{"num_hidden_layers": 11, "hidden_size": 128, "norm": "layernorm", "norm_place": "pre", "bias": "all", "tie_word_embeddings": true, "init_std_qkv": 0.0269, "optimizer": "soap_variant", "learning_rate": 0.00574, "lr_mult_up": 1.29, "warmup_steps": 200, "max_seq_len": 256}
Each number is 128 + 32 x the weight over its row's rms, rounded and kept within 0 to 255. Layers, rows and columns count from 0. The size above them is the row's rms in percent of the matrix's.

# layer 6 attention query, 128x128, rms 0.167, rows 63, columns 0-127
size [108]
[[162 159 188 169 102  90  69 125  79 104 145 146 106 127 154 141  98 188 120 133 113 158 136 111 109 109 106 128 133 137 103 111 134 108 128 168 135  36 158 143 123 151 182 108  63 154 102 112 143 107 174 101  78 122 114 130 116 146 102 130  82 120 108 122 139 152 142 136 109 144 120 125  96 135  74 130  61 103 142 142 100 183 136 137  98 105 137 139 127 155 108 171 113  58  30 138 133 122  97 120 146 117 137 102 130 122  80 100 122  60  70  82 143 131 149 139 115  63 140 125 220 120 132 155  48 100  84 134]]
# layer 6 attention key, 128x128, rms 0.165, rows 63, columns 0-127
size [103]
[[145 145 192 150 116 108 138  56 148 131 140 108 119 169 124 101 127 125 141 163  88 173 200  90 172 127 132 139 107 192 171 129  93 150  93 110 173 126 162 128 125 182 188 110 108 166  82 122  81 101 139 124 151 154 143 127 160 166 110 122 127 200 133 135 174 114  70 160 111 146 141 170  68 143 164 148  78 127 184 137 180 111 148  82 124 113 162 130 102 175 101 193 133 118  58 139 154  88 132 144 161 177 118  93 125 156 183 133 112  70 130  93 100 132 110 163  91 111 122 125 125 124 158 157  86 117 121  82]]
# layer 6 attention value, 128x128, rms 0.219, rows 0-25, columns 0-127
size [108 103 108 101 111  99 102 110 110  97 101 108 111 105 108 108 105 113 108 107  97 110 119  95  98 107]
[[159 164 112 141 104 140 171 133 127 162 165 124 131 100 159 169 109  85 143 180 104  99 118  90  99 133 108 128 151 122 110 185 137 172 105 137 111 137 145  81 135  73 133 129 128 128 142  67  72  75 113 127 125 129 108 104 129 137 147  65 148 154 150 167 113 127  98 158  76 100  89 169 102 120 103 143 126 145 200 170 111 164  85 130  91 102 123 157 104 212  97 119  74 129  85 137  82 191 188 145 142  56 142 106 122 158 117 133 170 109  56  78  89  92 166 152 101  94  92 118 133 131 126 101 116 201 135 108]
 [ 85 100 119 170  97 160  93 112 165 189 117 109 113 181 116 153 110 127 112 149  71  79 133 113 121  96 150 155 129  76 128 117 191 117 177  83 167  79 129 152 137 126 117  79  92 142 146 142 212 139 116 107  81 155 134  98 117 134 129 142 151  78 148 196  80 125 105 142 149 151 151 163 157 119 158 128 154 209 121 102 176 140 127 142 131  68 141 125 119 104 104 125 141 138 142 171  97 213 158 179 105 186  80 111 135 136 154  91 143 165 121 144 178  67 155 125 132 115 131  97 117 183 154 148  86 102  89 138]
 [124  93 141 205 153 134 105 172 129 112 132  90 142 157 143 102 149 114 150  97 134 107 108 112 105 107 174  43 138 146 128 115 151 156  79 100  65 154 174 149 123 148 122 155 127  29  85 123  92 146  77 109 117 110 180 159 159 157 121 103 175  56  91 104 123 136 104 158 157  96 166 131 171 150 133 102  85 150 126 125 147 165 137 131 120 168  77  67  50 138 144 115 140 146 145 163 126  95 169 171 121 138 150  82  69 151 119 104  95 140 111  96 145  70 157 118  83 139 142 110 154 119 124 104 140 125 138  53]
 [ 92 155  88 162 157 132 173 166 130 115 174  99  89 179  85 127 120 118 199 186 164 145 107 107 142 108 153 140  97 107 126 126 130  98  96 136 132 133 109 122 199  97 107 151 163 101 112 166 132 119 153  76 126 156 105 132 145  58 109 126 144 123 120 150  36 127 122 179 135 112 160 106  98 100 187 133 118  45 147 107 157 137 132 101 167  75 163 122 126 194 133 145 120 147 132 147 129  13 143  68 122 101 119 125 109  99 130 132  74  87 126 161  97 171  98 116 133 102 154 155 130 150 185 125 115  98 143 105]
 [124  75 147 146 119 140  80 143 107 136 125 132 138  85 182 129 135  83  83 106 103 146 125 162 132 137  56 116 114 139 115  50 154  86 147 172 198  96 112 158 147 135 124  79 132  80  84 106  88 133  97 168  83 142  28 115  97 104 174  67 139 166 117 157 126 119 113 155 108 132 105 152 143  84 132 176  90 114 112 124 129 129 144 116  87 168 150 137 192 119 141 117 179 163 175  95 131 106 121 105  65 134 118 155 148 145 137 136  54 132  49 157 173 151  90 123 131  98 105 159 151 160 116 133 119 160 146 158]
 [ 97 116 151 115 123 155 147 113 130 120 170 138 123 130 162 125 155 163 179  95 191 124 148 152 126 148 154 140 119 150 138 144 148 128  98 154 137 151 141 142  81 142 116 106 160  96 135 124 179  93 100 130 161 149 130 120 195 191 127 115 172 111  95 113 131 122  87 149 103 133 134 200 196 108 231 153 163 187 134  98 109 124  82 120 111 150 152  85 123 112 119 124 114 176 120 105 158  77 149  76 184 102 132 133 119 105 119 105  80 172 111 157 120 132 102 136 130 127 127  68  85  25 225 163 116 141 134  92]
 [ 77 137 143 110  99 106 121 171 178 130 130 132 124  86 146 135 165 121  98 134 194  81 146 135  67 131 152 118 159 111 145 165 130 148 103 114 182 182 140 151 169 167 155 135 214 140 169 148  91 124  90 133 112 132 142 138 125 101 129 197 187 151 171 150 160  64 110 144 164 186 119 178 125 155 145 149 161 170 136 152  91  96 116  95 103 103 120 125 146 119 153 117 135 109 156 129 141  97 157 128  85 101 165 113 127 155  48 110 140 162 111 134 132 119  98 125  89 144 157 178 158  74  74 189 218 136 161 157]
 [140 135 126 122 135 150  60 149 181 105 176  84 135  63 182 147 131  84 130 171 143 125 128 143 126 166 186 112  39  65 100  62 121 106 162  90 170 137 124 155  93 179 115 137 106 124 104 107 169  77 164 132 128  98 135  90 170 127  66 120 106 108 138 147 117 106 117 137 114 146 158 103 158 149 110 145 115 144 127 120 133 115  98 187  87 139 121 134  87 123 108 137 206 153  95 142 101 128 175 173  88  86 107  80 139 119 144  44 146 153 112 117 125  99 130 148 137 128 169 118 169 176 152 113  45 126 143 149]
 [145 125 143 114 144 158  72 114 119  74 134 111 108  94 121 114  88 192  92  87  92 156  96 170 123 123 116 124 119 138 139 105  83 148 104  95 135  95 153 102 126 157 149  91 108 111 159 132 143 107 131  89 128 113 144  89 170  98  79 106 108 135 147 125 128 164 129 126 124 122 143  95 128  68 152 131  94 140 182 160 170 143  99 106 150 113 115 116 129 159 109  81 123 138 113  86  83 134  79  93 126 149 111 108  45 188 155 154 149  67 142 161 174  75  70 251 153 117  73 173 172 127 153 167 146 114 140  62]
 [115 129 104  89 146 128 144 155 158 104 118 137 103 114 136 121 186 129 171  54  93 132 183 163 126 128 120 158 139 162 152 163 173 102 200  88 114  99 100 199 118 108 128 151 106  37  91 149 111 152 173 131 163 104 102 153  77 174 131  74 120  71 100 118 139 156 160 105 114  61 127 163 110 120  99 124 179 107 127 140 159 144  50  85  68 101 140 109  92 107 107 130 111  96 155 124 114 144 105  78 178 116  90  59 168 117 109 132 133 168 146 111 156 129 104 135 101 127 104 130 120 143 120 108 108 207 137 157]
 [125 136  94 113 114 117  73 119  84 134 120 134  95 167 165 206 143 153 103 118  97 109 128  90 149 192 128 146 148 123 116 134 147 120 126  68  87 111 187 145 104 126 163 100 134 144  82 115 124  88 139 109 237 148  54 162 145 141 114 165 108 126 161  94 181  92  85 162 118 153 127 154 133 100 159  95 146 185 105 162 174 144 104 153 113 151 134 152 111 133 156 149 135 110  76  52  78 141 167 125 127 120 151 105 142  92 143 158 190 134 219 158 163  80 126 116 127 129 113 136 118 147 135 198 141 111 156 121]
 [108 119 121 110 126 126 157 125 111 128  88 125 159 107 103 117 152 123 196 134  84 117  93 113 119 119  88 136 113 117 135 114 168 123 173 189 113 102 138  76 135 124 127 202  75 102 113 115 159 119  72 144 153 145 110 166 102 134 122 147 190 167 154 163 156 223  95 152  96 104 144 107 131 153  65 151 138 116 148 137 130 122 121  98 137  84 124 190  98 103 101 116  87 213 190 114 131  91 126  90 186  69 125  98  78 120 112 147 111  96 108 137 208 150 111 117 124 140 125 157  69  77  74 181 132 111 127 149]
 [161 162 117 125 169 157 106 129 115  67 190 139 136 118 112 161  77  94 167 181 104 175 157 188 112 110 129 111  98 155 128 149 166 162  71 125 100 120 114 160 139 159 125 144  96 128 128 184  41  64 169 148  83 188 118 106 169 156 120 167 106 144 133 137  92 146 140 165 115 126  85 147 119 148 143 164 113 123 124 108  86  93  74  51 105 134 123 140  62 174 142  86 121 128  85 129  97 117 134 156 166 119  86 100 151 153 152  97 158 149 153 129  98 108 148 134 130 226 118 128 125  69 126 114  99  94 146 120]
 [175  91 134 135 123 157 162 159  71 111 120 162 164 140 128 140 157 124  84 143  70 111 105 132 119 101  96 164 126 142  94 138  78 146 101 157 112 111  91  97 137 155 157 138 124 165 123 105 120  87 182  90 111  80 137 135  91 111 127 112 133 159 125 155 122 153 154  76 155  69 193  94 106 159 119 115  76 125 150 160 150 127  95 171 142 204 176 162 101  96  85 205 166 165 138 127  82 136 104 171 154  80 173  75 126 112 126 178 181 145 121 138  58 122  72 124 134  93 104 110 151 115 145  97  58 144  94 156]
 [134 126 131 130 112 178 117 106 118 118 138 126 150 134 129 120 164 107 173  83 152 126  97 199  95 101 126 109  89  56  82 116 126  97 153 134 159 100  83 107 151 148 133  69  90 114 127 135 130 102 119  35  99 201 146 115 124 144 134 146 170  86 129 129  79 124 152  56 174 132 115 160  75 139 134  91 129  59 129 157 133 165 121 122 118 116 139 159 158 119 116 120 111 164 135 222 102 157 152 155 117 113  65 139 150 167 144 113 113 122  60 114  81 134 189 134 100 136 129  69 130 175 122 170  80 122  97 183]
 [171 122 133  52 141 155 114 139 158 108 145 161 147 156 114 173 225 130 139 154  98 170 150 162  69 122 116 135  87 186 145 153 170 102  80 123 141 136 141  78 125 113 139 139 140  87 140 143 111 107 109 132 102 154 146  82 130 121 120 124 130 155 138  67 160 136  84 124 148 172 159 114 155 102 175 162 113 139 141 104 124 132  78 123 153  90 102 117 156 112 150 175 149 104 136 110 158  99  42 118 132 203 117 168 113 131 111 134 116 116 159 123 115 177  89  68 112 139 134 128 211 123 204  75 195 155 171 144]
 [ 38 205 140 158  76 117 151 147 146  78 128  80 143 132 140 186  91 155 114 163 169 126  90  87 174 105 116 124 181 200 130  82  80 106 145 125  95 142 161 108 183 105 136  76 187 183 110 111 138 121 127 194  91 147 116 156 164 117  89 137  81 153 124 122 184 117 177 156  97 123 173 148  96 113 100 121 118 131 139  95 112 132  86 122 120 155 155 130  90 137  91 147 117 130 143 121 119  76 162  68 135 158 115 111 151 120 213 158 109 117 116 144 153 202 111 120 123  90 104 137 137 125 115 136 143 128 110  93]
 [157 141 118 180 151 160  99  43 143 155 114 130 135 113 113 174 108 165 146 168 195 125 185 104 146 192  67 179 119  72 118 152 158 160 119 104  94 108 132 164 178  82 115 103  87 123 106 152 156 106 137  95 221 100 123 177 148 134 117 132 102 100 102 147 103 118 124 105 103 180 151 109 166 141 159 163 129 131 164  92 136 140 145 110 170 143 132 101 160  52 149 147  96 104 129  96 110 140 152 119 102 139  84 192 115  93 133  91 110 143 140 130  86 152 171  71 115 164 138 194  86 154 127 146 176 105 127 107]
 [175  66 192 112  93 133  85 115 112 117 144 134 121 146 128 140 129 114 125  60 122  66 145 106 194 124 130 168 180  54 165  55 141 160 141 115  70 119  89  94 114 182 106 158 203 135 167 180 166 133  77 127 101 118 172 159 143 151  83 146 158 135 120 196  87 131 128 149 128 113 138 173 121 126 115 129 132 145 144 121 130  90 136 107 158 130  79 149 136 137 116 115 139 182 172  78  83 146 139 141 137 166  91 101 117 161 116  86 160 138 104 119 172  51 109 153 161 102  78 156 116 102 150 144 118 134  90 136]
 [139 143 141  90 129 116 118 112 145 118 161 100 111 115 147 119 133 126  94 164 132 145 163 173 146 176 142 132 156  99 137 150 154 134  83 114 119 156 189 168 128 147 103 134 161 109 146 111  52 104 140 147 126  84  78 117 128 161 160 146 121 119 138 135 158  40  87 133 143 155 146 195 178 139 141  78 127 108  81 166 145 140  89 183  65 155 177 106  94 185 195 123 130  71  66 107 127 104 144 167  90 190 130 124 149 140 155 169 156 156 163 131 152 110 124 164 136 119 109 116 170  67 130  95 128 140 223  91]
 [192 151  97 108 133 139 137 156 124 111 151 160 123 117  90  92 154 152  65 137 142  71 131 145 106 109 142 134 127  98 120 129 142 167 115 131 135 100  58 142 151 131 120  96 170 126 119 145 161 133 150 162 152 127 135 133 156  82  96 156 111 117 128  20  97  69  96  95 118 162 120 176 124 145 166 117 157 143 142 165 137 113 155 162  72 133 115  71  92  81 115 167 245  92  98 119 128 118 135 167 172 133 136 167 120 150 168 119 122  34 194 131 119 170  85 130 147 108  58 136 154 110 111 145 124 144 125 119]
 [ 97 133 131 140 145 146 124 160 109 140 101 101 151 155 134 159 182 138 117 133  73  61 144  99 111 118  78  75 211  86 149  69  69 102 167 150  84 158 167 123 134 119 174  96 118 173  89 108 136  85 160 129 132 187 156 140 130  85 156 136 129 145 132  68 145 109  85 167 137 115 106 108 104 134 171 144 180 112 115 112  89 150 179  85 110  86 158 129 104 169 155 110  95  94 146 136 160 178 127 123 107 156 116 120 140  87 116 102 147  86 117 142 196  94 122 120  73 149 101 110 188 187  71 134 104 114 118  69]
 [142 117  80 109 172 127 140 110 137 125 143 111 126 129  77 119 122  96 169 124 116 114 152 120 158 102 114 119 134 102  78 103 156 103 130 117  78 151 115  94 207 145  76 180 137 127  76 190 142 159 107 164 170 170 114 166 167 136 128 159 136 116 163 117 118 117 134 130 174 160 114 156 117 123 118 118 156 157 121 167  76 161  98 195 109 105  76  37 148 197 172 122 153 140 110  97  59 139 123 127  80 132  93  93 152  97  84 139 147 132 216 103 158 125 147 158 176 110 150 168 180  85  89 125 120  77 149 129]
 [132 108 151 146 155 134 134 145 148 109 130 154 123 149 109 134 135 150 115 103 144 154 138 143 108  43 150 181 116 194  80 166 129  99  99 122 143 127 121 101 151 132 135  66 107 126  97 181 121 137 114  79 141 126 132 119  84 136  85 125 113 121  90 159 150 107 202  74 156 121  85 141 105 146 142 125  54 134 150 152 144 131 143 102 194 154  82  95 158 100 104 188 167 117 160 158 118  97 116 180 119 150  62  67 115 144 138 142 147 181  99 127  46 102 136 150 115 185 136 192 197 119  98  93 159 178 152 160]
 [120  98 161 137 120  76 134 125 157  84 133 104  68 122 141 164 140 114 173 138 127 100 159  59 144 127 153 174 105 139 101 159  74 137  88 130 116 141 181  88 147 119 152  58 175 192  98 114 120 168 128  54  72 118  99 137 100 136 127  76 163 109 117 133 110 136 141 202 101 103  89 161 161 135 151 111 154 100 124 101 117 147 198 143 143 128  60 133 155 183 119  92  84 126 109 199  97 108 140 141 157 134 153  79 152 128  85 160 116  63  70 151 109 101 182 160 131 122 109 120 150 124 149 116 143 177 150 114]
 [138 176 174 150 100 121 134 226 195 163 138 123 174 117 105  35  95 139 120 125 111 113 119 133  61  98  91 148 124 166 163  99  81 151 168 143 120 147 122 124 148  92 156  98  85 107 129  92 144 113 150 114 140 140  33 218 146 100 115 110 120 148 111 145 111 132  70 109  97 123  91  84 154 149 142 142 108 185 120 133 122  97 127 125  92 146 166 147 163  85 154 113 165 178  94 166 137 127 151 121 130 127 159 150 114 111 131 172 171  55 137 144 128 100 125 128 131 114 104 153 168 185 130 125 150 169  84  98]]
# layer 6 attention output (transposed), 128x128, rms 0.187, rows 0-25, columns 0-127
size [ 98  99 101 102 103  92  96 104 102  92  94 100  99  97  99  98  97 106 101  99  93 100 106  93  93  98]
[[ 81 101  87 161 147 107  96  80 116  85  66 157 134 115 116 143 159 139 142 166 142  82  66 120 160 136 139 151 173 138 117  77 168 125 108 155 107 137  95  94 117 164 129 124 171 121 149 156 155 131 167 108  67 158 132 130 107 104 101 114 104  68  92 125 177 150 148 149 115 174  96 139 156  70 106  80 113  76  98 164 137  73 152 129 103 142 167 141 152  32 129 126  99 109 167  58  98  80  92 124  97 170 104 158 157 111 146  97 140  95 120 171 123 174 124 115 160 146 220 117 154 125 149 172 146 136 105 136]
 [ 84 154 162 115 175 159 136 145  77  77 164 157 129 126 110  70 146 100 177 174 143 176 146 102 112 139 142 144 192 196 130 131  81 127  60 140 109 132 168 125 144 103 163 156 187  87 126 127  78 111 122 149 110 136 108 140 117  73 124 102 121 200 184  81 164 148 154 133 146 133  77 139 139 146 144  70  91 137 152 116 111  84 109 139 119 162 113 156 107 173 185 150 185 171 156  49 121  73 156 102 107 157 178 169 128 136 132 136 146 129 163  99  99 153 128 141 122 119  71 165 139  80 129 119 140 162 105 114]
 [114 211 137  37  87  81 141 147 148 157  69 121  77 157 159 144 137 209 158 133 124 161 152 130 144 124  80 104 148 101  96 140 109  79 153 100 119 133 143 122 104 145 174  85 118 195 171 119 104 149 135 159 127 140  87  62  83  71 152 152 142 143 121 121  62 103  98 111 147 135 126 126 118 164 108 163  56 115 114 132 136  83 143 132  82  89 162 151 151 112 168  93 159 154 104  91 117  85 142 108 165 127  98 118 130  65  86 119 196 150 158 143 121 151 159 123 187 125 119 143 149  83 126 135  96 120 128 140]
 [163 135 169 170  97 148  85 134 144 176  88 173 127 107 187 104 140 140 116  77  73  98 119 155  98 136 158 106 167 107 114 159 140  86 133 107 116 177 134 159 144  80 131  92 121 174 191  84 117 103 122 145 111 142 100 141  52 134 161 113 162 138 147  90 166  99 144 117 110 158 119 128 152 180  86 137 150 203 124 142 180 118 135 111 101 122  52 134 160  53 141 142 120  47 171  86 122 161 139 146 128 143 125  99 106 109 164 141 158 187 162 175 143  64 139 153 128 110  76  70 137 114 146 122 120 149  95 121]
 [143 128  88 116 120 102 131 158 105 155 198 110 109 172 111 159 140 133 166 190 115 115 125  63  92 114 192 172 129 143 102 126 123 151 110  79  91 161 145 121 131  90 135 159 136  98 169  83 125  90 166 118 131 145 168 161 112 146 109 198 156 116 136 167  82 160 208  51  88 117 113 136 119 161 115 125 207 167 145 136 137  99 117 118 164 104 144 154 126 103 141 183  65 131 133 154 129 193 173 159 171  89 158 109  91  99 140 124 183 129 168 114 131 125  93 109 101 129 160 136 129  69  97 141  79 101  85 119]
 [138 131  93 132 186 108 154 106 125 174 160 146 105 156  98 150 118  91  65 128  99 129 110 133 148 136 134  98 159  87 128 201  87  50  84 135 118 160 124 142 114  96 129 153  95 148 164 138 104 104 134 193  97 126  91 143 132 143 142 161  80  84  88 147 168 100 124 161 142 107 117 100  94 141  47 156 114 140 145 179 162 145 164 100  87 142 123 136 156 156 153  68 181 111 155 123  77 124 155 130 120 135 110 160 105 106 139 128 199 113 160 148 117 160 202 141 156 162 126 175 181 203  79 117 142  72 131 158]
 [122  93  89 112 128 100 156 105 126 132 128 122 163 160  80 142 101 124 180 165  82 152 191 137 125 100 132  81 183 147 128 146 139 106 121 139 145  92 158 128  60 175 102 141  92 108 121 189 109 139 182 100 160 149 126 137 104 150  97 140  92  67 110 123  88 146  88 133  97 119  73  87 117 123 119  86  91  68 160 105 213 115  88 120 116 121 115 131 118 138  82 150  55 112 146 159 136 136 127  95 166 198 119 139 117 137 186 113 147  66 101 110 123  61 169 142 111 100 103 124 120 172 174  80  89 109 115  76]
 [100  58 116 139 103  78 158 100  76 132 101 141  74 122  79 107 146 138 193  78 110 111 143  79  87  89  84 116 181 147 148 187  71 159 137 152  70  83 161 131 158  93 154  96 156 119 115 118 106 125 149  94 130 193 119 100 126  66  91  98 110 185 133 164 202  71 171 150 118 106  90 135 160 149  78  81 134 160 123 165 128 149 139 114 131 109  92 121 129 154 118 136 124 173 131 125 146 156  89  76 182 118 129 160 119 111 104 165  98 128 167 144  93 165 148 100 149 124 130 148 119  61 105 123 131 121 154  94]
 [143 103  71 131 157 110 101 142 171 125 118 191 168 160 143 170 155  83 153 102 163 145 125 115 162 156 145 108 107 120  99 118 125  68 147 178 149 152  95 100 159  63  48 103 104 128 139 103  71 143 116 137 150 144 126 189 105 151 174 125 193 108 166 142 118  98 148 116 163 175  96 162 137 140 118 126 143 102 110 105  72 141 139 130 164 146 151  89 128 114  94 130 128 135 128 138 105 131 128 129 127 112 154 123 187  81 129 147 159 157 164 101  95 132 192  14 115 108 184 144  48 134 109 112 102 181 166  95]
 [108 112 185  91 103 118 160 125 128 149 156  93 129 132 117 108 109 120 103 177 149  95 132 111 171 196 127  73 137 108 123  99  93  98 147 128 135 179 119  94 100 114 134 121 195 147 166 151 135  77 169 142  52 126 186 165 136  80  89 100 145 173 122 128 115  80 117 151 127 184  96 139 125 171 144 192 103 165 117 138  91  67  76  77 164 143 123  99 173 102 196 100  99  98  88 199 144 134 177 132 165  82 124 185 118 127 106 161 141  92  99 131 125 140 119 108 134 142 109  87 126 104 127 185 136  92 164 150]
 [145 173  72  85 155 119 179 102 176  87 148 161 155  81 146 139  96  81 146 131 146  79  91 186  97  72 119  84  99 186 129 145 120 134 110 149 207 149 142 109 125 102  82 114 124  99 159  88 116 105 123 190  92  80 178  89 101 121  92  85 157 146  90 153 116 133 128 150 145 107 130 138 146 128  95 175 115  76 107  84  89  92 131  70 157 167  71 149  89 148  87 140 168 190 127 116 124 129  96 111 150 118 117 165 116 134 161 146 104  90  88  98  58 161 138 125 164 134 179 153 119 141 146 137  79 113 125 117]
 [147 111 143  58  76 182 127 147 122 151 117 128 121 128 139 148  86 137  75 186 160 105 140 186  84 143 178 134  97 175 162 105 165 104  98 115 126 123 117 168  79  95 118  80 125  82  84 174 119 132 150 150 139 113 143 126 113 100 131 143  58 125 139 161  87  75 167  88 140 122 148 163 123  98 152 110 107 101  87 141 165  97 129  69 139 194 146 116 155 123 140 114 155   9 110 176 123 146  99 149  91 162 103 144 133  98 183 104 117 102 148 173 123 143 157 134 106 102  84 159 150 134  63 149 107 167 150 112]
 [133 126  69 166  97  93 120 104 125 160  72 137 145 135 171 106 190 123  98 138 164 118 138  34 128 136 166  94 132 113 159 118 120 122 127 162 147 127 152  76 117  82 157 104 164 161 107 124 151 173  99 151 214  51  88 102 125 150 146 125 165 106 126 149 169 101 118 112 158  86 136 134 149 163 127 122  83 119  98 135 211 146 156 102  77 138  90  80 157  29 135 140 124 149 131 125 111 170 119 126 128 176 139 139 162 123  95 169 134  89 114 180 139 154 107  44  97 137 160 134 128 152 137 150 159 116 113 147]
 [ 58 176 179 103  89 114  62  47 147 161  82 148 145 149 143 125  95 148 123 104 176 124  91 129 162 138 130 105 100 173 127 113 135 117 128  65 135 103 124 113 185  93 121  92 126 156 163 132 155 127 102 137 145 170 111 118 144 125 126 145 131 150 155 165  99 126 131 149 104 191 153 140 160  81 133 155 164 121 104  93  67 122 168 101 121  96  66 156 169 163 150  70 147 138 134 132 125 128 145 162 134 151 166 127 110 187 126  97  70 112 165 153 168 109 143 125 127 182 225 140  55 137 164  91 142  88 156 141]
 [139 140 144 169 120 127 120 148 153 167  98 165  90 135 107  96  87 128 105 181 140 142 154  52 155 100 102 118 146 153 189 151 170 109 125 109  66  96 151 153 139 126 131 171 197 150 129 123 103 153 139 173 120  45 116 137  81  50 120 157 136 158 185 123 183 107 126 118  37 150 137  93 132 127 106  93 137 182 138  96  77  95  99 145 101 117 167  62 119 132 108  97 110 141 134  92 191 123 127 118  74 145 153  95 168  81 152  85 113 148 181 131 168  97  95 130  99  98 143 148 133 121 157 115 153 144 154 111]
 [ 95 135 129 118 135 138 125  49 115  97 141 142 115  99 143 146  40 125 159 148 140 118 116 122 121 162 173 109 175 113 126 117 100 128 157 127 108 120  91 157 148 150 138 170 142 184 175  91 105 190  58 113 129 136 101 202 133 160 163  88 155 109 115 145 118 120 143 100 131  79 131 151 109 141 131 107 121 133 115 142 111 166 116 113  97 172 116 101 145 151 102 127  72 107 106 200 126 192 197 116 142 100 126 142 119 113  78 115 231 150  62 109 186 107 171 190 150 105 117 187 107 142 112 174 118  98 139 116]
 [167  46  36 110 141 164  98 134 129 171 130 138 132 137 131  94 177 125 127 106 108 157 117 186  93 150 157 147 115  88 150 177 168 119  77 138 109 126  82 139 111 123  90 139 149  62 139  75 135 110 108  56 167 123 134 120  98 128 155 109 162 145 123 154 112  80 121 153 172 132 108  97 169  57 120 176 143 159 112 134 121  81 126 122 153 125 163 153 103 106 182  83 116 148  96 107 103 148  99 180 204 118  97  91 111 136 130 147 146 174  86 145 121 102 135 179 121 158 130  98  67 165 174 129  92 131  72 141]
 [132 175 119 152 107 105 127 184 144 147 153 164 139 118 144  92 150 125  96 117  91 121  69 224  87  85 141  99 108 159 104 132 127 140 138 155 119 143 172  61  97 121 179 149 147 150 127  50  98 113 172 152  64 129 150  94 163 154 118 133 183 109 204 137 160 138 142 157 157 113 125 136 165 142 110 117 169 123  61 176 125 101 156 170  86 131 105 126 121 217 124  95 126 137 129 129 145 132  72 115 118 139 148 115 115 173  87 144 133 141  68 171 103 119  44 147  91  92  81 106 125 134 132 130 113 120 164 146]
 [102 206  98 118 133 131 207  91 161 163 121 141 166 153 134 137 147 123 136 155 153 174 136 104  48 130 165  95 131 179 152 148 126  47  75 116 138 110 144 101 140  91 153 108  87  81 125 170 117 123 152 118 116 138 123 125  75 120 119 124  95 130 167  46 173 128 182 122 125 138  78 107 117 106 122 173 126  78 166 117  83 181 174 164 144 134 214 138 141 127 177 143 166  76 128 142 124 116 162 131  82 139 117 123 159 139  80 188 139 110 108 123 149 142 122 131 105 126 180 123  96 143 128 129 172 166 141  73]
 [ 87 103  73 172 107 117 147 123 161  78 128 123 144 163 143 144 169 156 162 120 143 126 112  99 119  84 105 159 107  90 115 134 109 116 166 114 131 110 126  65 142  96  91 112 120 137 144 130 108 167 173 152 114 176 140  99  94 147 126 137 177 108 113 132 110 180 105 142 112 102 119  52 139 115 126 200 108  92 145 131 171 107  81 114 140 100  61 100 142  98  98 138 108 177 169 119 115 144 135  80 181  81 184 165  81  94 110 134 117  94  86 106 118 185 146 122 198 176 149 152 114 178 138 188 113  95  39 169]
 [102 114 151 166 115 124 107  81 176 150 127 140 157 153 130 127 112  79 161  99 112 147 160 100 233 142 106  73 146 104 134 200 110 152 125 126 171 156 147 154 118 134 132 150 115 147 126 113  66 114 126 109 127 150 164 103 125 132 134 158 128 140 178 179 157 141 161 175 156 106 105 159 153 161 110 156 170  86 147  51 188  96 136  87 161 133 147 191 166 114 127 120 107 102 124 109 142 133 123 116 117 112 114  96  85 117  48 150  97 153 112  71 124  85 200 171 108 133 167 174  79 170  96 133 140  97 168 181]
 [145 179 104 116 134 133 136 209 145 112 140 155  71  96 129  88  84 137 172 140 139 181 123 153 188 129 191 158 144 134 117 190 162 102 126 128 208 117 101 125 118 140 103 134  75 138 191 138 141 151 130 116 184 138 172 113 118 130 153 113 169 154  87 117  95 129 173 135 105  49 110 178 141 117  82 117  97 154 135  99 116  99  25 135 125 145 126 121 129 106 162 173 202 155 102 110 121 104 148 137 148 128  81 114 104 130 155 138 140 176 115 119  71 152 118 130 137  98 146  80 103 129 183 100 160  89 113 163]
 [138 148 111 113  58 134 119  90 114 104 149 130 133 175 196 137 154 135  90 126 157 132 131 182 160 138 127 125 108 152 133 184 117 143 142 140 181 109 151 148 122  83 144  92 126 122 176 138  59 126 113  72  97 104 157  19 116  89 145  72 110  97  95 107 196 130 119 116 109 102  94  71 129 132 170 157  99 118 131 120 161 168 130 116 117 148 103 151  82  83  79  81 121  75 110 146 205 147 140  43  95  82 114 117 105 104 153 130 156 129 129  95  83 104 109 100 107 118 139  95 177 116 157 164 105 118 102 144]
 [114 131 108  75 124 162 108 105 157 134 104 147 155  96 108 143 146 117 102 124 154  95 125  81 131 132  79  80 136 120  93 113 138 175 176  99 101 113 132 126 129 174 180 161 151 102 175 108 104 113 119 149 153 133 114 126 130 124 185 168 139 128 163  74 112 125 102 169 112 172 135 144 152 156 186  98 137 138 100 119  72 204 117 106  94 102 169  88 107 130 199  51  41 165  90 107 160 132 141 113 184 114 126 102 111 155 139 120 187  90 157 149 195  85  84 107  93 110 119 102  61 101 158 132 113  92 147  80]
 [145 134 137 130 133 156 145 104 151 155 103 141 160  81 114 154 149 136 123 107 103 137  86 142 108 146 176 135 165 140  54 105 199 177 207  90  86 156 147 135 125 144  59 146 121 101 153 155 196 100  85 197 134 128 146  91  72 146 123 124 102 156 162  90 177 131 140 123 113 132 141 122 130 141 133 154 147 148 190 126 156 103 112 141 114  57 192 118 101  80 156 135 169 148 126  88 131  96 145 144 122 174 114 179 110 125 162 113 207 138 153  75 105 173  92  97 156 161 154 101 113 194 136 122 131 182 148 109]
 [142 124  79 151 171 120 157 108 138 110 133 154  98  73 121 167 106 145 145  98 149 151 138 119 166 163 149  92 116  95 102 109 137 128 126 109 151 130 161  93 173 158 114 139 178 134 128 151 118  99 160 154 127 141 204 126 116 147 177 148 146 140 139  99  90 126 167 146 130  93 183 110  90 109 149  88 108  82  81 140 167 104 112 117  98 153 118 163 124 118 115 130 115 133 177 127 144 114 130 176 131 145 106 119 118 112 148  37  87 160 179 121  81 146 174 164  32 151 163 102  60  82 107 128  42 130 218 177]]